config.toml
n_layer = 17
d_model = 64
n_head = 2
n_kv_head = 2
head_dim = 32
d_mlp = 256
vocab_size = 2048
activation = "gelu"
norm = "layernorm"
norm_place = "pre"
norm_eps = 1e-05
positions = "rope"
rope_base = 10000.0
rope_fraction = 0.25
qk_norm = true
attn_scale = 0.177
bias = "all"
tie_embeddings = false
parallel_block = true
init = "uniform"
init_std_qkv = 0.062
init_std_o = 0.0
init_std_up = 0.062
init_std_down = 0.0
optimizer = "soap_variant"
lr = 0.00911
beta1 = 0.95
beta2 = 0.99
weight_decay = 0.0
lr_head = 0.0101
warmup_steps = 117
schedule = "wsd"
decay_fraction = 0.686
decay_shape = "linear"
final_lr_fraction = 0.0
batch_tokens = [16384, 32768, 49152]
seq_len = 512
doc_mask = false
z_loss = 1e-05
train_tokens = 141400000
steps = 4790
dataset = "wikipedia_en"
Each number is 500 + 40 x the weight over its row's rms, rounded and kept within 0 to 999. Layers, rows and columns count from 0. Numbers have three digits each. The size before them is the row's rms in percent of the matrix's.

# layer 12 attention query, 64x64, rms 0.621, rows 0-31, columns 0-63
162:508507489503484529455557524514477517489442540479506496547453544473514476508445539520567477438505538462522529474546504484511440474473501472507544457587505514508526480551483544654423480426484485
073:533470498484490546465542480475459464554486512526563507425416470544495505516517530447491484425453533503501454496523488487488558434525538517456514371506519509569609507477503494539490476509486539
096:561489498478533546469505489486456505562503545519526589422402492505504475504478500451419496454433522523560473502469496472490550482548508470486463399483492508537575522466462433522526462497462510
074:533501474517551492495517541525536583541453525511485530468360454500460452408489458471503502512522553469519547503481459461504429509463527534480460514501500574439441510487519438539551508480499483
308:518468515478460545596573532529439564472440541464478525552447491425540507488469406471553522464454483482529508486491513470519451493544527488551508488526479585507429530514497450548454516486483499
068:506558498539473436550566469517518453498473483547502410560539505466440560534555461500588512529571481519448503501556462517544463529457546494483551524485473466492458543540510573492492538527547483
075:575451461492529561466495513488464520574494483540537571424403458535470505508508512445476498466450559506528491518494477502517575471552539479488505411496508525547576508455489483535569463488472520
081:562415498539493517496479598535493531547536494528532486424483452463457428545523522447545428566410477483506468532519523454490533440492519457525467513550495464487467473425522479493532506491516527
092:509477510458530513460521537444470503480530599459518566520524427484536513451432462474533502525540484572482507492436544587542487447557508476500469561504485545473529498445524572446495504508571505
076:517498419472492514566496514423478468496508430534506552492479495444456527482538532477455489531480491454510521485464440563562436466414487545507494495464494477576542480546491568537498530514560586
084:462489457496546488483532461500458462556486549520542507405524478493478481440498493514507478489519535483537484526470474570446488547506454385428474601437515503490493467435551530460526511480510562
079:520515422617470504570501495543498445478491456530509525479482466494528504572491436507470497487568496535452542535503459476498508555530555412535491435475487468556492562496461469495450489523446448
093:517536533504455521539484575528552468499436597468479498509521540455507485450543482479419544477477452458496511496545466582502506471538494500431490427473487457490489432490428508504522549544580507
088:402513477501557489523501478444524508480522566507484542533464533564489518446505457516488510482591484501527497459473477400541477504523492501499529542485537458508398502448400560529477460500539474
097:519440466503495536531540569497507459499472529482518516523528516530447566573530466536525493515535451445539519475572499452530427445506588426507560513512515494577453505455462425513539514463466496
082:478543441532564545434388496514503510519489550543533586456471553534488492499503481471459511507531446515515459495546496511586578544470498584434451469482441468532516520486477503492542485514497498
087:542475486455574526498430428460543537541502534531551473505479555488478465465477442523464560517486473520459483463474514502506515514509491518463474535424533522520451483433589383470483454490451540
089:558493471459516440491504425497472512506465440501477503572447521526447497461465453430444485486495440463539463441498518524462489484454533520510508486438516454444607463423486498437525444471509513
086:516517494544501551516527551530501492518513457398507532472477469486564447502519507521561500491465563425553527519462519504505495420538412535456525530530481565494493455442474503499473501426428572
083:579533460476461524502489502532456473439455498502505465410510551513569468530465512554398471552448465496473498568538472551508478523421491528549427484473474502498513573499504491493553526555505521
089:493521507463514480462483567459508505525490430448563529537520495451516489531514427526533511495603510483477486476516493415442525442614476521538541505510576496533449501541479466452567527477488516
076:529518488485464566497503463461398500529473484504458487524516478451470511484393476445507497502492497470596452468528513508453495469476499480512468472535434531549485514604506391526504457547478500
100:402462544464498506538603467473457525444505493492484536540497498547505560477503438477534540512485499480472464519524525501532408549560530422546497509496516523462481528504503386518561510547498516
087:495528498521514465505481553495499529496491630538470515432461433420477424522473494518555486524510463513471472537489497604566519456508532563485447478540513503539444493422494490495496447513473480
074:549452512523489496519514501574497546539512411464516404538513564455507448524537489532519530514428537457495501524545513392473430464498549517500527515519518507509574519470431470469532514524440524
085:470491594461496450493464581560537478527466483466506446418524429480504465483473531414456487508493523469499506516539525461586453517569476530450496456511554488485482479456467490429478513544455510
085:513437501438469573495555490482544495518483530457520492485512540524467494484488395466474491520497479449429482544499529572458441539437478477541542483448499489470474465514530410512455536586493562
080:518432454493502466550532547538528471500431492484526520459455464563523461510492540409577504501506503522464513485472514483499483434463607510542525494443511522489572401495530537445525534538483466
103:471448553489459427564548498521456492482415507431476476500532484467544521464451467467534512430432529434489482493526539451530500471533589524537491551473502556450495451493514507453525549554472540
096:525541493475488538535477536492499561541492543525492502535511437467543486482473504472509484497443554458467512549495428493436483499522405463532487520558505572485418601494499527537535514414429521
071:499491513515474495487439542489505514517474499513488478310529507487518415484520503480454519518527467516499487538438503541526424521487444502510539484473491512537524449603480468521542544491489538
088:532551519512475469541569522519501444495567475462473504515473479459541459486459535508517567454472441511493410463542462474487450503447587452490484576519492508556528507520486472536473418567488561
# layer 12 attention key, 64x64, rms 0.597, rows 0-31, columns 0-63
090:448512483489430517504487544495520448447507449468530483491465417557568549536533418485424480492527486564479499509421516536463422507423459448509501425504501528512521549545519516540485488533484476
068:547427446503488592480594463477437489509537489476489514473470451553508510529508503508514505456444555504544502488505475541534464435501506413585510476475568581461550545509526467511483470539487511
070:536472504476487485485546469456417502497530463432480546504513439488544544515428511448537542458447560520538522481527518512473493418572576444585520512483490525430569496468466476470477471478474509
129:475476516451525531522539508501521577529438540483548537515414495512489483445582431528531572556521512431513571467457485488473448502479509497476513517486550580499414479514533446564506486481484525
077:527514601500453453499508489475524560506408487498525516538473519545518519511552473477494547594552486484481505475508507520479454505444539499473550528427553569525486474527576450527512482603471498
057:462546523571572465412446441513445523544549501538499475498463476562552453492497576544458513461476528548514548462489493485512525443451487507457478504493452477475522530448470456509514508389477499
060:470498493553528476515436509536512524526457559539492485496518581463479393438522537524483434461505413469512512517535491503499520501513414557429466502550485445462447464564553506539458511529512505
089:516423530561488455469483549496514541510507519469443507496506505431472509469527577501445588501485500516450448546468476593478569449460479462466466503539448510516522483519505483412498516416536535
099:458498508483472484510514495446449530460518503446483580488515424465532546518533504513578503455509455542449513542343472563551502479542535515537519550544457474492559523475507531495530498468519503
081:576469551482482474466493551433525466524502505537520511467583536552479491454455497497465490437544436519522488561471469586515522423484453505514551531489512498499589455488541447478452568516512542
109:498493530486509515504531527481476504507528525533529403458557519455447539482466460527497514571494517475423493549518542556444549523401458420534468557508444518468496505485482500530502423474586522
106:537490489479430568504513455543473449414563456467464519473510506438556490548427518566465469504522463547525491513475506481514478442493526392537449494553507511558514525544461436507467542512474498
135:529487525509486504518530547556506476531452555512500532444585553473482467473473508414436550522481491442488549500562518581532517518516505452461510509422493447504540440504447452482556538538572524
108:485503491559586479494472465475500568518522558521489504504429462481488468455578466516504507484484551488499512462494446525543440568511431474478480563469503501440384486422433524485519485454508495
094:530504486460495517533507530530464464505444461433565532508541566454495526571490413463498568553562524436541504467563493439549478524520563443482520454490537497534497529535464482455499462569520535
099:542518452542589497460416482472567462551460564498506513505490559510469484483524521513410486524553470527538464467471505476515566564487418507420520533478520420538466493539495519502497506529449485
137:560473505438589528474471500485584578542514535575528507536467587465487453451484479496469429560507482488481503524466518486462555552515512502539491511389485495497496499451556466528495525480466482
091:543555483485554523486502501494453530519453562471474521560510599535475494491525519445477509455495504473537492437484505608507519530518586526468494471361481510477560521477461526515459484507470505
097:518518563446535510526462587513489494593532484458470527513499435510536449543506541505488479501468570463420541552461562472458550463484503521490533499483573544485594486500501507539513517446442528
123:501507486534426543487482472568549480498528496513473487489481493579489479526476544459492476489515485544481470527447451608517469492448520552506455429496436479554576508508541476435566583516551522
083:486476525460520446498440441453448507499470429543453502541464434523450471545493440464531524527516496450460493548499490445508476446601527498506493440481509565490438442448513502476444459454441494
085:490469508407496542547493462553482456457465492493588553523491513522485513502525556461510431494438521535515473490456532473507466536453440578594502470464566562493554517515494488538545479566524500
094:492491505504523555550525514487515532468522479482555409527541524528473569480551449501543471527550548534452497534515534588503422488517500455562537496408518525476415518478573461501507554490529533
103:515486522431542454510502541515523547481514570529569511531494476390497447506414505524519457462523453545449502476478516454502501545517475462470467520552488494481423537462504596530558465448541484
110:543505473496458449519490592532576541522519408410498472531485475461517457508528479449512526426504522481607495475559550488503462522489548442482536505495475494517499450547454483494488472524422501
099:472477575529507431512449586550542493521456505514481501470523481452562406483518481466492502448459536532470480500552490525576527518564462559478479469533560472464473422477502537472520526552474559
155:519450491421463588539528550498496486471460542507496515458484538512475544495538436463443525538545500473440494548494485540519433566463501474539507444447529520523475479518530430537557512577581527
094:549483512521463564492559471500523472554429584441489537437430479571504530505515478444484515485479527524494515488483506535523541439470560552487508445445533524530570437496549579519485503552538520
132:490468609455533405531536561525517510510448527474488478504510419428562483497512426493526535440479505513512471491477545490564447524509560501505508484441519509512503417507423520461507502529462469
111:502486527494513528524459504460479589542595498524524494534490507514535480452541540481523496482475583479495512504443457504403570494513426476520491542514511553542437561476491467538575498416530466
094:499521519498471539597535505543485479506476528463450494477527470471484502472536427502526504499461510448524513546526472528488391579459506386471514497508507535563493471529476394528484516465567516
106:453444501487491456526530540517472483416449423404475510538474454464515529499486444526557507445475552475558461460501517483481431536481514449473518515545481491481453533540430489534428548544453475
# layer 12 attention value, 64x64, rms 0.599, rows 0-17, columns 0-63
100:450469506487474490545477511505497447571483522513500599526514571520494509470401530485508473511561541488534486426451534518482570547523554478489560480491468558424465501491439469514501519420462467
096:540520608525514436532480524521520419527548541487510507539425500556447540486427517516490569513523467507522441504524490483481470442558471557524553573493502520567504508480500447461477540481478444
099:468513474519448573499502567488498509539448451514466477443514503529503489437434519496479539527464515516412544463514437474557480586496507568503476575467577420526492510530463502520502508434500451
095:520469492476503476478469501576453498470450455491537543542474462476453464564482500458580468548518548494478526490520510566521478531473512500528373588470435532519497440468520472469443516509570501
100:538520470466427487532541579490442511586515438582526479542491463501396470556552487530531480546514488450462469542508482501503510510532509575461512483471494421497502503488452479471551424504501497
095:520416509580441517504501469481558496515396533500454505567514496459435543538457483500489483435463553493513477487423486475456493539488520468441507570558528517500528520481495527400507503527461530
094:576479539500460547509501549537469550477516487574546553515564491546505515554496497545526519455489442520561486458524447477452498537540423485475511472477574495458499559504444552470412546509545468
083:546497533467531522432489530543436554523477530527434401556533453476565517567471452512527511560543571512480453490444441520512486465494467509429458486499545517554465525530497440464531487478484495
105:478642433406433523480481497546515530435468542505513475495524488452446542519566554509486458517515496514551464474525453456540519551549541531566477503543484491514552515476498485454505519482481485
111:549480488483531544520495519489477547521576571423428494487520507521520574454503519482534461455501465465454485539500492441552557538475454528501514509580457461468500397495498434444478512526564475
107:531487490526540525502543551508429439492446518522458450523479493531498429475488502487477514552476449500445509476502424466505532506429560446530497427570469541412539581542473562510527534473479499
092:533460489481522456491492521544561479457403483502503511475530552582552537479511495497543439475412504455555526528455505473591510494506527527538498460527540469545471570493537423429468510468486474
106:483505485470486496514490475506484469544496497498494462481598606475558473511527496547567495454521539501527453464554527488432524509579501535527488532481505603551479522491529502466541594534453567
121:540538520479518495519464482531442448523477540453499509474490503384503485470473548499516494513485499520542432571506469485480437601480475492480576497488528446426455498562571539474444439483480512
096:434512509483527564452516509395452560531531501442461561516454505507561528526482486535556494548462477451552431498560506474516514456464552543526413534533491467498497539548493546481542542473522475
103:516533588525442534470460482478479496508483517550500533485447496491520558504516541496462518526503537414467499550463470525449487570533569548493507478559469488541478488499448558580449612524452508
099:444460482524442444506491430524475480546443537570545466519443517517623542502492536491534544456524514523496504577492457435471597527462516480485527483496522468529477546459436485492507488533520529
107:513557504486545440426550521486536512495461529484477539497499553542474478528495522486483517508537498470469515537426500535436474526515476588498538591512468513522532587525383501476466414515473522
# layer 12 attention output (transposed), 64x64, rms 0.514, rows 0-17, columns 0-63
098:546525588512557552465483530555409526455475497547459423450475472515485551494531468495450464479485557544463497594483479462549458494520481456531456456540522478522509450502496584496533505523511539
104:489540530473524481526499498459499535464455509599542514492586518482563496518470436535473533550465527459441516539532493487540474554487516470509572453493565552498495432571510461544590537519501545
103:506470514514593451530501462544523517463487486491417463432452450514490533553451477552511486477498465479541501509529584491455447494566534475502492478459519507502502471511450372480517477429464451
097:487529477463493540497603498493464519467528521523530538486461443505485429431501521589465491462544472489478505493428503488416574447511549574560540446487518478426490481483535506515487478457553508
102:480516518505505462443515439499509543459400590385554554482480471451463453500448520509525540503499488557552531519557466532531417505496569537464578502507479482470496496474528509509526511494487491
093:552463519464582558440478504490446484527500470511553530476533541477534494489533522467486524508521422468542504494485534525583512519533491469542493484476458400458395484471439472598509523528519496
094:430521518550514569537492488467557477534525555474494453390471489444489491475542504452460470464477459490498479565442522587533469474544459461494556541506448556481465484514508471554519513523499578
091:470532460526541422507443561535562452490457503453498511479487520477517502525486497472424454466452453448510561497523541454534523506443554596534496466450522482496527442502570472556510527489439443
103:517411542486511472555516412505494522558469547514516562486506602522425489426532524515549534493491493468547565539515553526461449488511511597490467492501500543499541461496488459510507493564542519
108:419460566507511479507468406471488496556488482549515474565525477513519441500521498477538430499498591499476494519525512393511499465531551512506492534522552501527434529503514485577442470484434451
106:510495505564457503478553464528505544562568452445480505392431522480477600506488501540539491482479543476524475532484468556484481562445496479484522521559573503529460466531488502544425526493553495
095:529447554462499471540470466464531519530596478514479479492482528482546577494494575530499473506584490482472569450485482463503507589603508542471488475482473496461528510538558461503544584477492501
095:497521518476554532518485511542522489519439533580510539471498550535493550436497447462483477516489432487492480519493481426490549489429494509447508507496421356471514479441519503469469488466441558
109:460477531570484514444536497547517546519463459503496421512509539551487444565539453425494516482507486481530513469510531448526524515548527525441458516558477532412465488516466427485450568499524586
106:474453565441470490499550496532515441521500481498497431462525487530451503457555472484550499528522472419492495466481480540488515547401578443489568471438544584548518442496508505480473448537476498
105:490528516523577576433425502499509456505497467500540553497512502557490480463507487532550524531478527506613447445526451486467519520558475479586520456541549540495566537520517428520518520522502552
099:500446485480555550440493534574544517517525471490542509542569527496431543435435507503381517522449554493528522542533489509527544554583470534481463475478443527489485514550485522554482498510479464
120:475466538544450579595524541544432534492468454521525496506498460438516531464499473519493510459500487456536493458601509549522425503509562485494533449521496488488532510517483467567559581526506564